Each number is 128 + 32 x the weight over its row's rms, rounded and kept within 0 to 255. Layers, rows and columns count from 0. Numbers have three digits each. The size before them is the row's rms in percent of the matrix's.

# layer 5 attention value, 128x96, rms 0.151, rows 36-127, columns 32-63
081:088117138129152117141112166176114106121151170151087169150113157124180116116180055148096196097115
077:122151127087136146123108091111170164177078137116146143039109112131050178157122135139155137134094
075:118120110125057111147136101173109173127095107139106144137144105105085129078094195121119165094116
081:174120146121065105139140118097119108105141145144168134088128104136189171108100114105111182074108
087:089134130118166141121125137129137030121177139132119182118162124141169067132138147136109139179147
091:180155056088122149215099094103109111163130084197149145129113111112126116088148111143083146139159
097:101158117140153137120151118121092132169129139126183067082102119114171069174125151132152164158109
080:096157159102122129109133074144139088122107133165124095186146213119135154138124134150138177094194
084:157150161129167133104149118132207131137137064121124051104152210106148079164105169138148124141102
085:181159138130079115098153175157166125145158170173205114088132104119089096100112129151122164083133
105:104079128113185134108099100120144150125143123115123106122149140074143102125170086140109187129100
081:135150078133142144118162189158141128133098101097124145134174128122090132127064122109161061153153
082:120154194100143070140129143145110079143171188079100165118116106105130160180169085175117149135095
088:114177119163183125170111112152084133134194162194106201123145119114147125162148125146136159122113
088:075135214171102152179192087107117137121101136099108078143112144122167089142115147187159099091137
088:128128143152187157103139142135142114117111105202128138081150118116101080176123123125123138114131
086:132111092080116178146109131123153134120135096140104090129147094166200152166128060116043152130199
070:139138172131099135182186117142109109148128089142112114151059118129104113132103112158159124159132
075:111110132107132117122137100132165083097189140145056101155130161113137103183194099182125172093124
089:077093156122143140125102086124115154100149203170118118151115109123206140125163170113093128174125
075:104109117128134124145062170105123146117147116159131138169074109055123132138146179137122169163139
090:087132141103115119153166179103110127122100141160109142193156094133119197090110128123144082125183
093:123060060107142196204099149135164195142145134172192104111142171162136150109134080131119155129079
081:127175091132152133138132138135124083077084128150158179077080123130081105111138110100064089148100
091:138153131036131107071112124073149080159094146131090100157140180192101105146100097126156113086166
074:099132044109132111128161173147073130138181131141063166087085136182101133141082066097131137160074
069:144116125147085104095118168142124126063161091083124152166166152125109122106099157077155147130139
093:183093098107098148129094166136104160150159151131125096106142071173076120112099050102117131147111
108:129120110117140158189125127102089068156160066097166152107177173121157140159080063124155099179153
114:067084173166137083110162059103145140160116120155153082174148152097141136063095144108079117122183
106:111128142144193140159173168120122113150082179102118100107157162137126136121132089078110113132126
104:101128099084080161160135180124040099143080145107140081123106117153167143133122077074119105121112
117:133086109099089071141137128126069140125123114109066142149196099110177192047106136129167077089145
103:154152170171175207114135140157156091124095149069141198114114172156103135127073178114129102112089
119:130167138135136139077096131159201127155090152129085154065158126124155143143097152123108149141144
117:188149135196130209107125109191163123157167091104106124126125118106166110152117102182150152119102
110:068062142135095143186134090137161130137121169130114068179171133122101144096191100112104096157085
121:119094161133160143176182102162192137147106162131114102116103151144136108136103117149134095070128
100:063096165120138132129084157099173154121177132196174110187122122157100069123110103195131105122116
115:153129139166097132192120107145131134168146088134135076072098081165122141159060097162113061202128
113:171179091148146168165106170098085133172105126109140122132127191155148095169083070141149130157152
118:046100083149090191100106117106123102141092121114122157150154137141108175120106075072070089189145
109:100079157096084167079076099115137154093189172125118069051195113127168072077139132103080158164100
113:112210151115124159129092104170170142118147144173090144113101153078142087095134142157126161165114
110:117167115071124114130111157141065138121160074189121108145105088088105103164170098166153180117171
112:146159124103147067132113103145112105150094094151159110167106179069099107120122131129132106118164
109:191138165103097163155043161091201158139102109124159155109111148177128132108168168140159143097097
122:135162153108108074224117102122093181149098118126114073151163067097150133069117130158090120158211
134:088097129140126205110143132127146116100150182096153085093118110135162098122088131118219141126152
108:153096171090094051111152121092145091103131141141162166202101135157105153108101182130160087102155
119:144153150156103143148086097159102149134071146072160104150101106115184118124118176165157090069153
090:136140141135169138130133085112099135152143066110157135197070106096115117168123106146099170144152
111:093086139112159097098128137108056136097124138176185125098073089218116112154160092090064137118110
105:059085134109153124113087124096144109158148190110070151136159162074132133115159108103111143133114
114:075160132124119129126154124169120122131170102171108123169235147111153136100085107143118099126183
109:078143075131121108114130114116101157110089124160113075148076100094170138151106114153128154102142
128:117139048182148186156115114162108117180107107060105174128136123128159097159102099170091137076152
109:167118106071132072132086121124111132100117065116145139134155104126143101141177120166046148113177
116:113066177084149195118083137119143131104117123108146141114191101161091154123136138093139092159148
106:105173156183152156110113120136159132162141119107104234171165160104110142110119187136144107128105
114:116149099156110128065139074140108142117098113118141109117190147144145116053076149113045155096146
106:202138148138122152148121091143146140095140154068134115123150160103148117111207169126137172095089
104:150086093157125098150158106050110096148137080044140168128142159089073106108111119132117174153085
129:081109142099149133090123126129104107108123129132105134106040138123150075095132123112126156105174
108:189100126174192085103143043140112090106146118091168153103143133084094156158155152068157156163136
096:166089109084170130096125163110083129114134079139141110097085122148103093243100019160163156158139
113:108102156141160130105135155083150142112207125182121164127116125169124120135113119160157113163099
115:121167114149143137155139186088102131102090118145132166107070058174114128159091095149090165110118
082:095140111146108126098130138120127209159140109139107194119152204168143169085106150063061082137091
123:153111134062109092108106198124135142144106098158104141160147130167109143144097102098102106117136
114:112117126113120105114132122128132156125056171124102113113086089074088132131078128146143090163126
122:080119204111132160118036107136140179134166154160126157125112118141115102128126122152148146134107
092:131126121125096152107097166143095173099083085144144063120134096161196113093103103171123114053186
112:122095204145128161128093095115134149167104114097161108200135081104142133136137154175111101133180
126:123149083088137127171129150131100124115131117148119122126161154076088143074210122095191102201095
095:181139130151057061148119188071145124143145137113138177129100182150139129089167199123155074143067
109:096109152086187183116132115161109115110145188134137104130108119165127130192140117084132139096106
115:131102109087092151125045188113117102156118132110084104121220135161134123095132065140125104172148
109:134144167110085158135140123112220097108071070108156145132137164128132144104166169135098093166121
134:156094168152137119032159109115110137141115069134180137126109133138102145170079103080173110163146
116:134128101086121137172112108179146171090203147169114108117150063106097126096165147144144142083137
116:097111123091214196110112111124118103088124137148156067084161079162158088150131083139071210124120
120:146157141162093153181168081139119152114127164148155057139116108137083134134161127152041137157089
121:097096152123173098131086115128136113098171132136124115105147054113110128126112124119136150106174
111:166092108096095132034109158104126135127145117124087160059128105195116130092113118083105168092104
123:149060097078143062103111149090133163133136095081130090120175183114113122127128088165180105133079
127:156130095099074106141084153115093137136164156166080126158135089117072152126119139147104158110199
106:099116119151129126179163186117109148137174125171094151153101096168107132160201063141145094161108
115:089120157134100132079147153175106081132190148159104129131109127142124087125136078064137099144159
123:140112079109146140096152076143148165097097124155139110204143156057121165160145131139109169112168
133:162155113136161150136184122167073135137105109153120079154100126120099193122138119126134116154150
108:118149123146098097155188145134096097110161070103095187135146147133178152075105133130092076155186
# layer 5 attention output (transposed), 128x96, rms 0.132, rows 36-127, columns 32-63
074:122163108128086153109138105184104146136175199139169128152187159088101148161104145141123117166174
064:142156118158159123117121144093156132117124106117108077088117192153192111150165117108171163116081
066:096156147152130096095102152115125152100160166170123125094111106138072078150152166104143147085108
070:120129210146088097178128080060109162095145125115150077071106086127141110152118135138109128129147
082:167093079117077137107155097133119090179190056131173195140144138119121114140147112099132142111153
078:166171129141116110164093112200091128145108116130154116119129153125112117135132115148097138078149
086:161147161141085147120155120122137130107077169065129080180082167132148141101100149179102135137146
075:061164166104100175129145147148177156097125115112191137132190161064121178079088155123154107138110
075:143098116161104142098131073091199105148144053101185140115133141080127145116105175109132118098100
078:208184130162117140108167092091141126114113140204170086097072158185130128171115124126140139098130
092:111077133079206120077170023124200122092113131143126097144144173113153130072136138108125124150133
075:147100099131131091102106178172131103110121101154087204105080109148112104101144112145129121116105
071:148148110092165150180125138090131140169163131110158122141181124124164187098129155152119109156127
083:168160054144153051134109141175122136176212166169098112140136161147166112141158093142128146136116
076:119097209133087092113152112145147147148154143064150122108097062089078132101151137114138134141130
080:142160065107194159099128133123185140099128133139132140143162177143148191136132111155119141151127
075:109097099117148121118145097161185132160130054127178133130157111144124148104118161112121130089121
062:131174175145043148150156142155096163126140201081169108091146115096096135142133162129133119170149
066:116115158085159139134154061105140143143177103117150155203195128098105134140128127091140105129143
072:107104123117193148176151146116176138097124116119125108190178137134113160129121129122166123148094
067:170076097086205135106158124152113149101102102111134128108127111046072125108174095111133108147148
080:134088138150177068134146198179086102104126138153123171112104097163095142088171073129146089125138
083:160092146161106134138084063159092123112111089094192100107138142109139108167125125108158171083113
074:105164080085095159114090158135140110133100134201108119128146190123156075140148146180080154115135
083:045171156086145136155144128133144116117118091130163145195133149185215146078091146128145123133114
069:119164064206134128153130130123069093146209186123138145147139165143163111169074171113121159110157
061:079111113111118146122130151085103071128131139185136176096088175090090113113123136063122120094144
084:168113154125144171169074098124066143129135143087129150104147103161118132172114144119128167111101
113:105130125121134164156105108097116063121151123082228102105190134104160168123099090117153178128181
124:125086199161131072128201077165149141081101121134138077169124083119141097112104180124112072156076
112:115089111102109160114162158181085144108050202133129104144124126130098071106120150149139109180078
109:166115078103066100130101141118053120156068177147152133132141145173077077119134060109158098111136
116:135083171088096068148200094123046142101111139094122204142138120094137123129127078110140142056108
112:092140126123107220142119145097095117121041158080092170108144136115119164128131128121177184112050
132:103105095095171166081159136144138148086153149130119123128150156110171125102136189190107102155127
129:141159112158089174114134077160098131115150140058135065137172154168165172138129080108138132111111
114:214068138111109091129097127147156080169118120161088094124162140151106071073186118115122069122098
130:099114140155183101107141107110174128118116170112147098129084136139119143092139146128128130196130
107:133161102142134083153132171109185100111145090156172106164156118128153137153169106152128097103088
120:147147151190154060113077116068181125112154134094130120079144107160167164134127094199076146111171
119:086149049124059170147077186171137141127140173124160071109108121154139152129085117176152146130151
124:141075109124145164137124098110147061140145097150104138109154141136130128083157096095143100080129
112:177131176092068117044128115113143117150135087151194122162199147149131119209139183129101134109143
123:086198192125142125061080142168155131093142120114094110166148174120199139108116158190124117102135
113:146202146186064099106148143202116139150136112127168142154110144115109116158105132133090162065119
119:159115096179122100108131173200140080101161117137143086096057101087181070101122093126104154131108
111:133096143110163159132093128108131062119086055142109074132094123176135119144191126123112171118149
131:135145189111138064112177104154085196111101117125132072131113104123110108118107097179137139140161
146:146137102126122175145186094039113152106151137127155083128200136148188131128098150158135109155169
116:088065182152154123202150142057127105106127127103095176138158070124157101109122102103190120158128
124:155108108152113104195119118135065142152117128126142052067129185100133113127138120121137124060089
096:110148108165182141185121077148101140156180116096103041116151125111149108102089085125160080144156
118:141113103138201084151098151125122107145159152155157146101141134153086102206129102079130145115131
116:136106156114086157084160118162093091142137110167155107167111147118126091123114173103123113168132
117:120143157085048146098180155140165139148167148128150155145180120136121153121125093131175144087111
114:143178051164125089139169118128166158104176092180132088116041153129125122122102113125106093121166
132:136109071142135151151085091139105140179146168115116135128153160123163174121105103135151157145087
115:184089100149150114131115135192127114133123086117128151147174097127145114167110137172135150131083
121:128095160126159192178167116132120068111059064104150139107179140130090149152169148132147173069128
111:080178073122097122164124144173086167139116096117140172141092125080072182143140147088152094157082
125:150098130088090127094148125139166144116145127144103128093129105149167136152117105089165213109089
113:173133109089114158138099098181078143166087094101135072118135143122092106126127159079155120191127
106:144132080116058103126086113076137122186154089129159137106074088048118148151119139061100175124084
135:139144137171122119093149104138081132123117157149133141148101125128113112156075185126129085124111
112:169126147146136163106096086127119160136127134109107166095092083078110147156087165095102142173136
103:110158110161097170119090164127189138094161168091166155101138126144167173180066091209122190092160
118:123177075169166070135166119102102152084160136108150169167191091119147140144117144152108050167132
125:073171081153147089148110108098079180053028150114095164142125129123115110158131084141174155098092
085:058099133148138083137112112182105119109122098110124180121099141127132123120139175121126080109130
128:124059044132151139152131186176129087080126142132109163129122114127126057113165107191129066096121
118:143164124137106087078145154085156183055106143136095170081073137084162133114134085188119160118111
122:120175138091168142140097155132126136089156119151160088114169157113147148203140104167135097161164
100:152124095126144143153215112151105149039089110141142084123124131169140138160158046153129128076110
117:114129193146123123208164098173091158123073093062181066144170151100075155147141121113156107093072
128:176157147102170121111139140195113076122105082166108130132103117143124134090144097126082131167180
089:110095128142117095167098185108094074122154055145132158141090081126157092098153150136054112127140
118:094130121156176154173086139143143102180130153113153123126154188135100117123110192125143108131159
124:155092047094079152150140202215123077093119103124209128157184088149140151135137137197100102130125
116:154112121096175146127139125118170094133083061141102128139148093171079157085161126129151090191118
143:111120179146084191110157117091149196093100169110076198111103085127123142162117054150122102118087
127:222140097123172057075141090109114114155149124131105123130159122109158075133176118115107153115142
114:155190060074123128078131122131160148161096142122184101166165154155068160205126127088182171116108
126:162145158150122058143062134155162150141079156104087103120204136139129095088143137124150139147080
128:146111163168149167136164101091129100112109092173116111134132109123143100184117153159111148117143
119:123078085137120114085146102123099106116140111101123183145117088145156097170153148093092146101120
130:110095131081070109140102167122200138150148092124160158117087111110176187151135141177096120122120
128:138121183187090143147146135154123118084101112130096170172160081138177096102092177195115191122153
111:124156168158151131146122138119131106194192123153115151146118140187068158115139091107094118121168
120:147134112164064163072137168141105104174188165154174161146105108140063098145139113091090046111129
132:135144060128200140143167094189182143060147121094148083126119151079123161083129161112131091146143
145:145158134104180150151213133193118148108113196101082115124133082152100141080093067125130121190144
114:120125092124165123170213112149056107128187118093188156127182083104098144094063146109140099152144
# layer 5 attention query, 128x96, rms 0.138, rows 64-127, columns 32-63
174:134179174131176098112128119103076089103168104110126146150128136152118141072173123128111075123128
102:157089144089140170111106115093104135119125120160122149103140079174061131083165116103141126130124
087:067088125140115074108116184176133188120087158062085107139121184119109087142071104112161133104117
125:103127102144151144095120088136139117135092106155122125138175124160179111110123160034128082106080
095:085100158086090144118081114047122097087143121157155101099181118230165136122139175134136101051133
084:136087160126097118096129143181139062125127165129174112148126159105144052134116121198121138124142
090:125149116121094204075094118138074116152089107154126077201106113088119160125159189098116087127119
109:110106088149223190113134127099152124133097091063177168166162131128163166111103166113126193115125
085:150133158071166065139168138200141156155097140133111128145111183104108135146069145065135149181089
102:109156103099075156148171126093096157136175110115105137085132133158101211196145160177138087118154
090:101134146157161088106067155189157170180102139107076125130134113110073125105129102139134136100120
088:184210100133092150100139152117162134078106167139167172021136149133114152118180114186081120152140
090:163122149087181168183145091122097083107073130113134094194110071189120110082146116109101101119076
077:146091058104060075173110116165131126152131149163130084113047082129138103102132137145066135123124
099:046141130191076161117152165119125163072157163104150111183092164171090135157175156204137119069139
097:202133143092177148100121126121091088133134147092118112139124134132100208139161048136140145119092
094:145108079145153068127187141170143092116118125169092092113104122127177101169109093198074088071128
098:155140144114088128095172083099064129123136136181076165118177084137145099122205167132118071123137
100:083143133091147114109098155104157139132118123122144134164175097143099231153106161142113188085121
114:135161160155158128127091074077087169068179146094129139111129129140153134086146103130111170094131
101:160153076153173111138091153171113115143153104077153097127108169123159120106105048221190111102166
078:197128148072121127127127083137127136176165082130127063116151143156198104133077121088117117087117
094:102125125099138149052112163117148138068140150101155108092121099116137163103147197096090155163121
097:151123103201111093146116064186174171105161170131117126151073113118192077111156087101141157141173
090:119151074151159159172128114137179154139145096095110122070124136147137105126120162181105171166156
096:129092166122073149124142141099144116132073119129109162160177103104165163160102194152102152139101
077:161192135187170113186142138085115107123149109127117147162098118168166136127119112069182115121110
096:133114101128142138186073129112139120117124137151140151172149124122183178183070183112202158125141
110:154140109142126091138064182147141114193072091160116195157121122131125178140128170159087162111179
094:126099193110173110114144156127185109141153037123128137089068112126083149088092080124152220101111
092:100119143108128110171124175170147156098111092178150173078091171154130081165143145103123137150065
095:149151113175172108142084170127158192120106191208051153157150159084101108085105097133117089125151
078:130105072100083125107138156178206115132094163136117112130178134070115164180088105154152181126164
097:103117118168133128210131129123192128123127124129118103114107143144154118191095203182096158107122
092:108222076074110105137114116108140118110142141119152125117103140133175199153101093217173097137184
098:087147064120156154207050094072112105162155155121169112074149153180146148112098135144178082134083
095:161117164154142079109136154108056068143193143125091176142085122128137073136126168112123173072164
094:149079151177102141159116104130124142154168055164143084128114096122141145143065113152134131087124
093:203083147103103081135108083163118153122101133158096043099132154127160074173121094144142152158132
097:125141083142129122165144109189135098177146113104089145196149120088052135099143173123117106158132
091:053079217123092116183080100104136175102108134134135114123141113097110106122103098132112189143140
090:112115132122181148110196158068143124106127085092101144113147141157164141142193100106166183127146
093:117106200115087173076166091149094075089103128139129170137107148147063118059148203099159139145126
097:169179107105079147108144157062148138106150107140102109150088081151135152102146094115090111152124
093:153180207153122106138099121142152142143150122096067160126098076119154074131080150120122133091130
094:143109080127156090096067110179163139167097182078107184142155172084103095079168080087088158139107
088:147113156135119108078119108124116123144131114140095107131207133154137168163144146074112129160071
093:125141166156083159140080174061148164091125154116151163112138112115145156074115102139131144114079
095:124123110160093119172188076180158172082165131105094105165071148124144091122100159178150098145112
086:112168124106218088113124115176132070110136084128143174141123220129114112119175094151131177173112
101:126098146173115064129124124141079078142173128128186143141087174118127086073172136102093079111146
099:154166127129116115140116095110113057146105204078036166135099088139096147085111118119166153092118
094:080097087150157113123113154080148114123136136110142149097115126093098037139072107118162106116119
081:236145136127159155073134120125105096171134102099134128106118111147082139099178167134076139098101
098:155163147136091142092152165103103170065071055115116107109118124116116112183159125158154083175126
096:085111137144093108104098096173159175108082116184114094083089113148094132232089147141165162116174
078:126137095096103133213080116147095110085179146138134179143146147168151114098150168081131127125188
103:157161160173136124123142056128079149099128099066114166186185142137125165144177109126134160127126
091:122084111159165152135165137093148074116089142178112147133170075160110100101070155175154177118193
106:138046137141105119132090150167185137147062149126077152088155125142147186174125139117121185146141
087:106155125159141063072126083048159085111138175136151133082136167092159108132127096124145098117122
100:137201161125151093117164156088065142093103164140148174138120113166117170069166105113100118132059
093:183210160150133074077161088068172124087168135158148122143188106172064181130106129119168097130133
104:156066102125132172150216112112117102130128124099106102165156095096154085133054165090101133189121
# layer 5 attention key, 128x96, rms 0.145, rows 64-127, columns 32-63
138:101160129118156172118101082063095108094158151159138143112166136120115150135193130101123094121144
121:103135104133140150129126130074107084066150094119169138117162132152146120088193131154134061117146
103:107085108126176129097158072101202113228154101106094103129097181087207118103127105134194147144138
098:150135165113137111162134116068134098167122095136076137153110084125150080135175135094121136126147
083:155115147140169142106114167078068112132187137154102154187139131192085144156123111190193145129138
085:144121161114102147125140190150080161139106190138143126105150147118071079147128107119151159125168
090:160097112147192129164172144159151064118107154136157153140116129130122132127115141100153093150142
108:172093074131120138097089119170109157119115110127193063113112147116148080160130122142161121069113
085:118082178121114079142088156130156112139096124078119082081078093087156127100094132170081116111142
104:139114120163116123111130092122173203121116180180074138134156087143046152177108134125149099165169
095:094125119098186144141108108044114084121157163128114092106111151162159181119195126097143147163155
095:135147078097174171085101089117112162085132080136135134121130084173114158129180147145100112057143
085:137121178163133112131105160110062099132124107087240119105145167116121117137111136109143206162088
070:163174210173109096115074110182114152198119149143172148100115062158088157131128156156160162153138
086:146091127149153137180101123118154160139177095187113143100135126127159158144092122096110104117058
080:115155115077160143151073129122157139092099087170161071157135101174131082144182148097076144113110
084:178113123137115124131136201111123200194069106129135081099166112093128153165111161078170134193098
089:143101133185128107109172110090134136182117135140152115095114098152068174182093159097171177118127
101:155112121143091159084193133111076062104126137125098127076155163102124152088153104116114068184140
096:170110149129059120090109138113131164139098057113113143117136148202148134145082145135126160143164
093:157139116122195103159093128086168110052118107166167093121124159152112115128222158141130127142126
079:105078153117141134190113105040105069065157203127106124144099119132114152168163131162122154094067
095:161096070201154126120118197142130154095070102073121080126091135108197109110078166145123106118138
092:128159157094041137142116102102107170083175131075149138131131125138180153188139095100080118156115
077:128133086167157121144136056142092135109140153146108128081157112125132051167138107148130119158073
114:136123101136166149089128075086112068088175114178168122123127112182096136138133174098142110093147
092:107139110142041124105155150146176200138150109126115126080094131079166130122036133093091136163094
092:151156124147086153077117127084078095071142117124187142148123090135119100085161142094106097098082
099:151117122108150167093166124183101094153133127167113125151140137192098121098203109099100127169173
088:135160152095104123149147145103129121131090163110138103138145151121128154100136086149102137179149
085:055128103160150110072129098180099069161094092091169160119089116121147148124166094110160158092117
083:121125108175142181116063137101175185173169115166142121155049110106142195094132137132132141107158
154:129171132111144131115095101068086082080168157145113152129157105144097162117185106127115091138133
091:132147134096141152116145139147157182143125078103138129089108130112135130108209143084153129134097
095:103127176123113094104162185167115145139108081107122106142087169174144140101125118169103092181068
095:142126117201133190112199158094148091105148155124133155104116176164105134066174150155153131143115
101:090093113146137198129095107109075112103164168117122167118141180151071113092166132076119125146106
106:148127127152126076111115160105183141155109143143128179125112144131120113120080099127124130101188
096:071103133121126164142109143126144114155071138107126127122143165095186132169060143126120155075111
087:119098095107166146125198119137077104106147118169084149113124118100134099078112093064110142099143
087:180130121137049130154140133087067123129186171133152153139142168118137168161124098169151078135157
098:156104083115107181083083113109113082131122134093125155143162119127096135118220146142118170115131
091:119191143142145108122143117125124118122116087138154104236150143121123158103126154137135117053152
088:148146150167089137136202134156175094178113160147105120110153087106153174127104130164157102152110
109:132114126145108106164128144148144196096157167115121105190126170093145133098082131126147140163138
086:157171156097137164132079109162118135102108119127103128081098130150136096136144174112155076129139
103:128115091141082089106118112128125096147070177157084107110137124122206108149096137063180145118139
108:147095147098065105133154161175086128140140125128146168091090131117138074139100112127111111135141
125:061161120143196108155129105075097113080198101142111146140148114110107126106172104072129127177126
106:070089110125124125161112119243120140122066099147141082116093179102149086152123131158120134121132
094:128141159163136077151107193173127166107108139134134106137111160124126100100074144161111105114103
131:119098169108119127143146146202166180183132143095115104158106100088135062160061174128127154134161
093:067195125194141165106106116079103131136154171157093160116107117163159167078139088098164135156136
097:156072098118156123114141153146133095131101100100119093148089128089132112157145126131146150135143
098:120084129082160130137196120156174140154108096147131154117105162111147143087088078107148151149122
101:117123128094145170133144082097067125056177095121076149170164123142065165101156155152145082125157
079:122105127134142173152174134133135176158122155116094099156084086141149104200080088140111109135094
111:174086070137125118159126110189140170146129136162112121156115151136164090159086163100187180115128
082:175158106178097101107101117115109156142079155130118150125169086082096096092097132153137094102166
121:149142105169149187103073119093157070054151156125122147132146125156091108130144136117134115101156
097:102150159142112104198104106150089160157114089093108141135138142129175115130143117127153159115119
104:160157145128127092069157107157177155157104128123095096136120140078152133138062111120142145143154
093:132102108107116091086139149109183162165097128098088117110167143121159140106142090090160151130125
113:076128133104147121147102124090082145081124174132158145108178086153107122114168145111104124128124
# layer 5 MLP gate, 256x96, rms 0.196, rows 0-32, columns 32-63
088:129170171117154141133106111123091154123160104109129176093089122197101109112100091166107104111133
095:139110134120073154058085105106141119135131130118148107094162152088148067119143116131119098139129
112:110171119120117145127052094076110100193128120219175106082110128185128141135187180102163163068119
103:112110137046081145068099117092097099135091165152161075115173110151154134075188167113107092148105
105:123174144123066106187124198077126156091121093107140109185135081185121154117144098056119108134113
096:103139102105129076071133153106116142115085102067190090136127074124125143163112135078143130118106
109:157072168136161111130144137098128144093132141073115146098156117156139135127187135123155149137148
096:140178164101094117068175098087046139217159107095098094049167144130106136139167149166123121090111
115:145097161168137177164117096110114120131161120191139180151136123114102101097122098174116166081109
075:129126160165141094103154123145093141124057091125126131156137082128139120201157152133134095112194
099:073130086147203110129124143066112134142124115061106119137167142158084107093159160101117108128093
098:101179086161116129112192073114170149169122145068076068123210189148171116098152100114138127159124
104:135136116157151176099162052130115200148169127099213111158076145164179187130091149141103164097111
117:140154139150133203160081119111097100092155176160118150133152101134134112095169096122097126087171
117:089138134163120178123119077182116145139099177107136080129098157174148158036098155097141130224070
100:117146111124081157182099122130096090113142137148140155178168085107184149109107100118094110135148
110:112177119152168121158115133100110098138167036144073127163150127090134148120147162129115116046140
098:097132187110126186129084159179145127147125101130137083132100173140155171123115103046128161110098
095:109143201133166171180104158130168094084110155167149132166137126172091126132129152150109115098109
103:147134136091094206151163141112191117110131118063119126137176144141134162071174077117182134112116
081:135100106150111175159148126120187156063121182161168145165157067094148158154176124092081138090053
113:144120145109189138113104119174083052142152098120173130125158133144103103151120088140117147166178
111:052139142121178143110132095083147141084178101116073122068094100150088134037119166150132148201135
102:178148183129173098113149146073205091146149110131136163130142142123120140092168140186083116148175
114:168142104096118171120136163094144076114149150145157105113151083075150124107160123121073101069196
094:065211149145161190129109098096157116132132164133112133085080123200112110186114087110149127094088
117:123135182158135087148121131076132118117157100126105121138124140179155069128113100128091157169127
069:194164134160149123149157144081144156141154109106054156142193072173139092131103065103127126121123
102:147126126182134137082147084119154044178160148115105152111096156200121084069107115118175150138154
103:100097137096172208168105152108141105080136189123088107123097126074125128164122136122135154099088
082:100161135142118164124195142119176086017130139168153099096070187150154144139126141148186096109141
096:116159106080179101088140091126111071134183133155144104141126139111118157092139090157130113062114
109:149147150173132101121150072116122057126159115107170098093091098121118124225135102080155179179127
# layer 5 MLP up, 256x96, rms 0.206, rows 0-32, columns 32-63
074:098139080139106141127185089173165164082086068144118156166114124084166162098120135112134167140139
092:099156149102141137164103104108148116098095156121168181144112074103120150074108096173115173103103
109:174154126170143059062186166161144099118132149138142096080126098111091119227136146168153124150095
112:080120166117099100058110121134125135100124150148153126149125166094132111125171094109109139099155
104:095183109115161125166145133097148095151131149110144114066104177114158177138100111172082100150143
110:137124118138112149103186120185053124152121178120123125154120160044101133117127107165217161144126
106:110157101122149130084160137050068153127095136095119092185139117124060119124104143139110147154122
098:119079180131118069157123159121145111131168116141161128143096102081240092139122046154144127125128
109:130066103091137159114092088102155146183183161137089156118137081132129119080097127192091093140136
079:125119149118175118170080135156156207066129152119141099130210194174114149088118141138093124142119
091:126117090123169042131143094156109071188118183101098136130155150187094118121133149114162120130133
104:117090113163067168084135148176131128120094139078163120128149133101100087146101140081048200120121
092:100142145150128175132117126122098098107184148140088134077101142137159117116101108211159104119143
113:100202098128105143118143036166146171162152101076109170134074163154120126160138114184191069116133
113:108152126205074134114070051143177129127144101164128136095055165194154155110107122113167125128151
109:113086179112118151148102156177106156128134132161151119106093091137199160157117178111177146179081
104:095139207160148157090142133056184116139135176131140125126153118157080172083099179159102118133144
100:136137169168131175160071105065151141114180124101141141154105149165077049164123136156080120115126
096:134163138119141116141145122182095086136111133127190206130200153089093188149127132129173105151193
096:108120134115086163099134106120095108164130159124110143107103188131145125126167156118131098142084
074:134172145160125178162143108109175153119118148143193065173169070131130150155180146080097164129107
118:106125117142102184140099087123061117078123119105191117135131057080158072117092105130150141136139
105:079157104164093145135089130157150164137181173148136167211119166138185097119120102122116121157115
104:089100167153127130113121150100092116113061115129122127110133136166099049118148119110121163112136
118:117141152124138111153135136120091117085120135171078137106121194147174073115095157142147154146147
099:160104107111170167062089158158145161130157112094158111145140156140136099143127109099186154121091
120:129120148166095094121118133117130153119157144119128081127104167134147129158089155111097074115119
061:132153154192087190135132124106157177144093139156063135121169089188109115176135064085081140104137
095:095128170163045132138112113131189127156098120085136171111136150140109109183123107144166157105096
101:136099145138112098110180167183118134140151129120129196155132102119108143089125140106137083164067
087:108140145118089123063170101110122186109112140182121162126110119163131145135097110118179137179101
099:123115116140163165187152071148133131176121133181102109165121135113123064081103153109125118125095
116:159167117104131119118074082088137129127105113122088046165186173117164174131149130155106084113055
# layer 5 MLP down (transposed), 256x96, rms 0.081, rows 0-32, columns 32-63
089:112148134159155108161144210081110102086130108113122144133102104113105118136119144231136151103146
107:109105134141087123157145129154090054139152133092150069092119153113132028113175079112127082153102
108:102152107096110155132171153155111141136144069066087139151084110104110092145131162144141164157083
106:160082101140156086143135188154136124169104144146101155141102149145101126135103092048165172165106
103:118112088098118142133130125181106074122114111125144167159111138100122139115180185127077142040090
113:128134163114127100061074124102170149110177087083136098074134079139168084138138182094149118118160
108:167179151086149161097089108140138121189102141129133142171142084128093174120133132132091186204129
103:072177178098106147026176132121055124162072106070056105118150154153139103102139179137097117113095
106:157154170131162170127134159166091174143133108039114136144113116172145108113118120116141127082106
086:165154198135125119204099065131162176086187112181162061171101145155140094074096151153143131127104
124:091163125177122105077094127079125169161118070174065094143116149093173119116160085110120136112170
099:135072149104171149106181155175104165166136106141144130107142138111123146154128074151134158100108
091:168109162131136165114091155115111161105145108094082100069114108098177068097135135179113121114131
106:099135148149152175111126149125162119174109171076124136118073089132099131143146112093120133138118
096:082175214142136114122144114095109129109126107123125176107155133105119099156099199152090099162130
087:164172101097163188132168142122113122104143174144187145147097062114131136121085130121121121124068
104:144134128182168100150137144169140092111094144137102166141109152149124125175119174171143108167138
092:170122137118153119123146071120145125158106111172152142130171116104174154070112048127121186194114
088:122109179135154120110099136099101063142107119142115126133133087077167137123032115117102141074080
095:104146090108128111151139124166069132110126111121099164091132114083168119129087085065073137133151
087:184055106111132134132107126184153155147124159125196123125126063141177116130102120137135121159098
107:083167150127125153108127120189141137146108149078123133121103111147132088138119051125114106106164
095:169089115065099124150133171117087086168075101142100063115154099102129103150134110053118203152104
097:113119099083081097199105206080145072113052170081158093138112129128120116104115201120156167108137
102:106137098140130118138129121128108100159150096151131160165159113070097150141150128099105191189145
098:095193147098105101166108155087159115146114074179161102141143113146059117096109119149078100162107
100:139134219142143151144133165101133109111164138125180171096077172136132141163043094160136130192137
073:147183134097133165170113135156127094143126111163158092140152164085108180121150157106121092128139
111:138139162184172104108148163165192162159113135172142126163168163149067121175153098143129123154128
120:156091047087150073138185152153149125087107149133092098092134132096114121173141069067101168180118
083:140177152039151097186197114141139083107151120125081139152149128125119127128072085121098162076107
088:153137136100176055093090143060106119134087109103095097127112119089140127082126214168101109175062
099:153151158150154164174136058087170183132120142173181141109103107169142160184165098201166103108102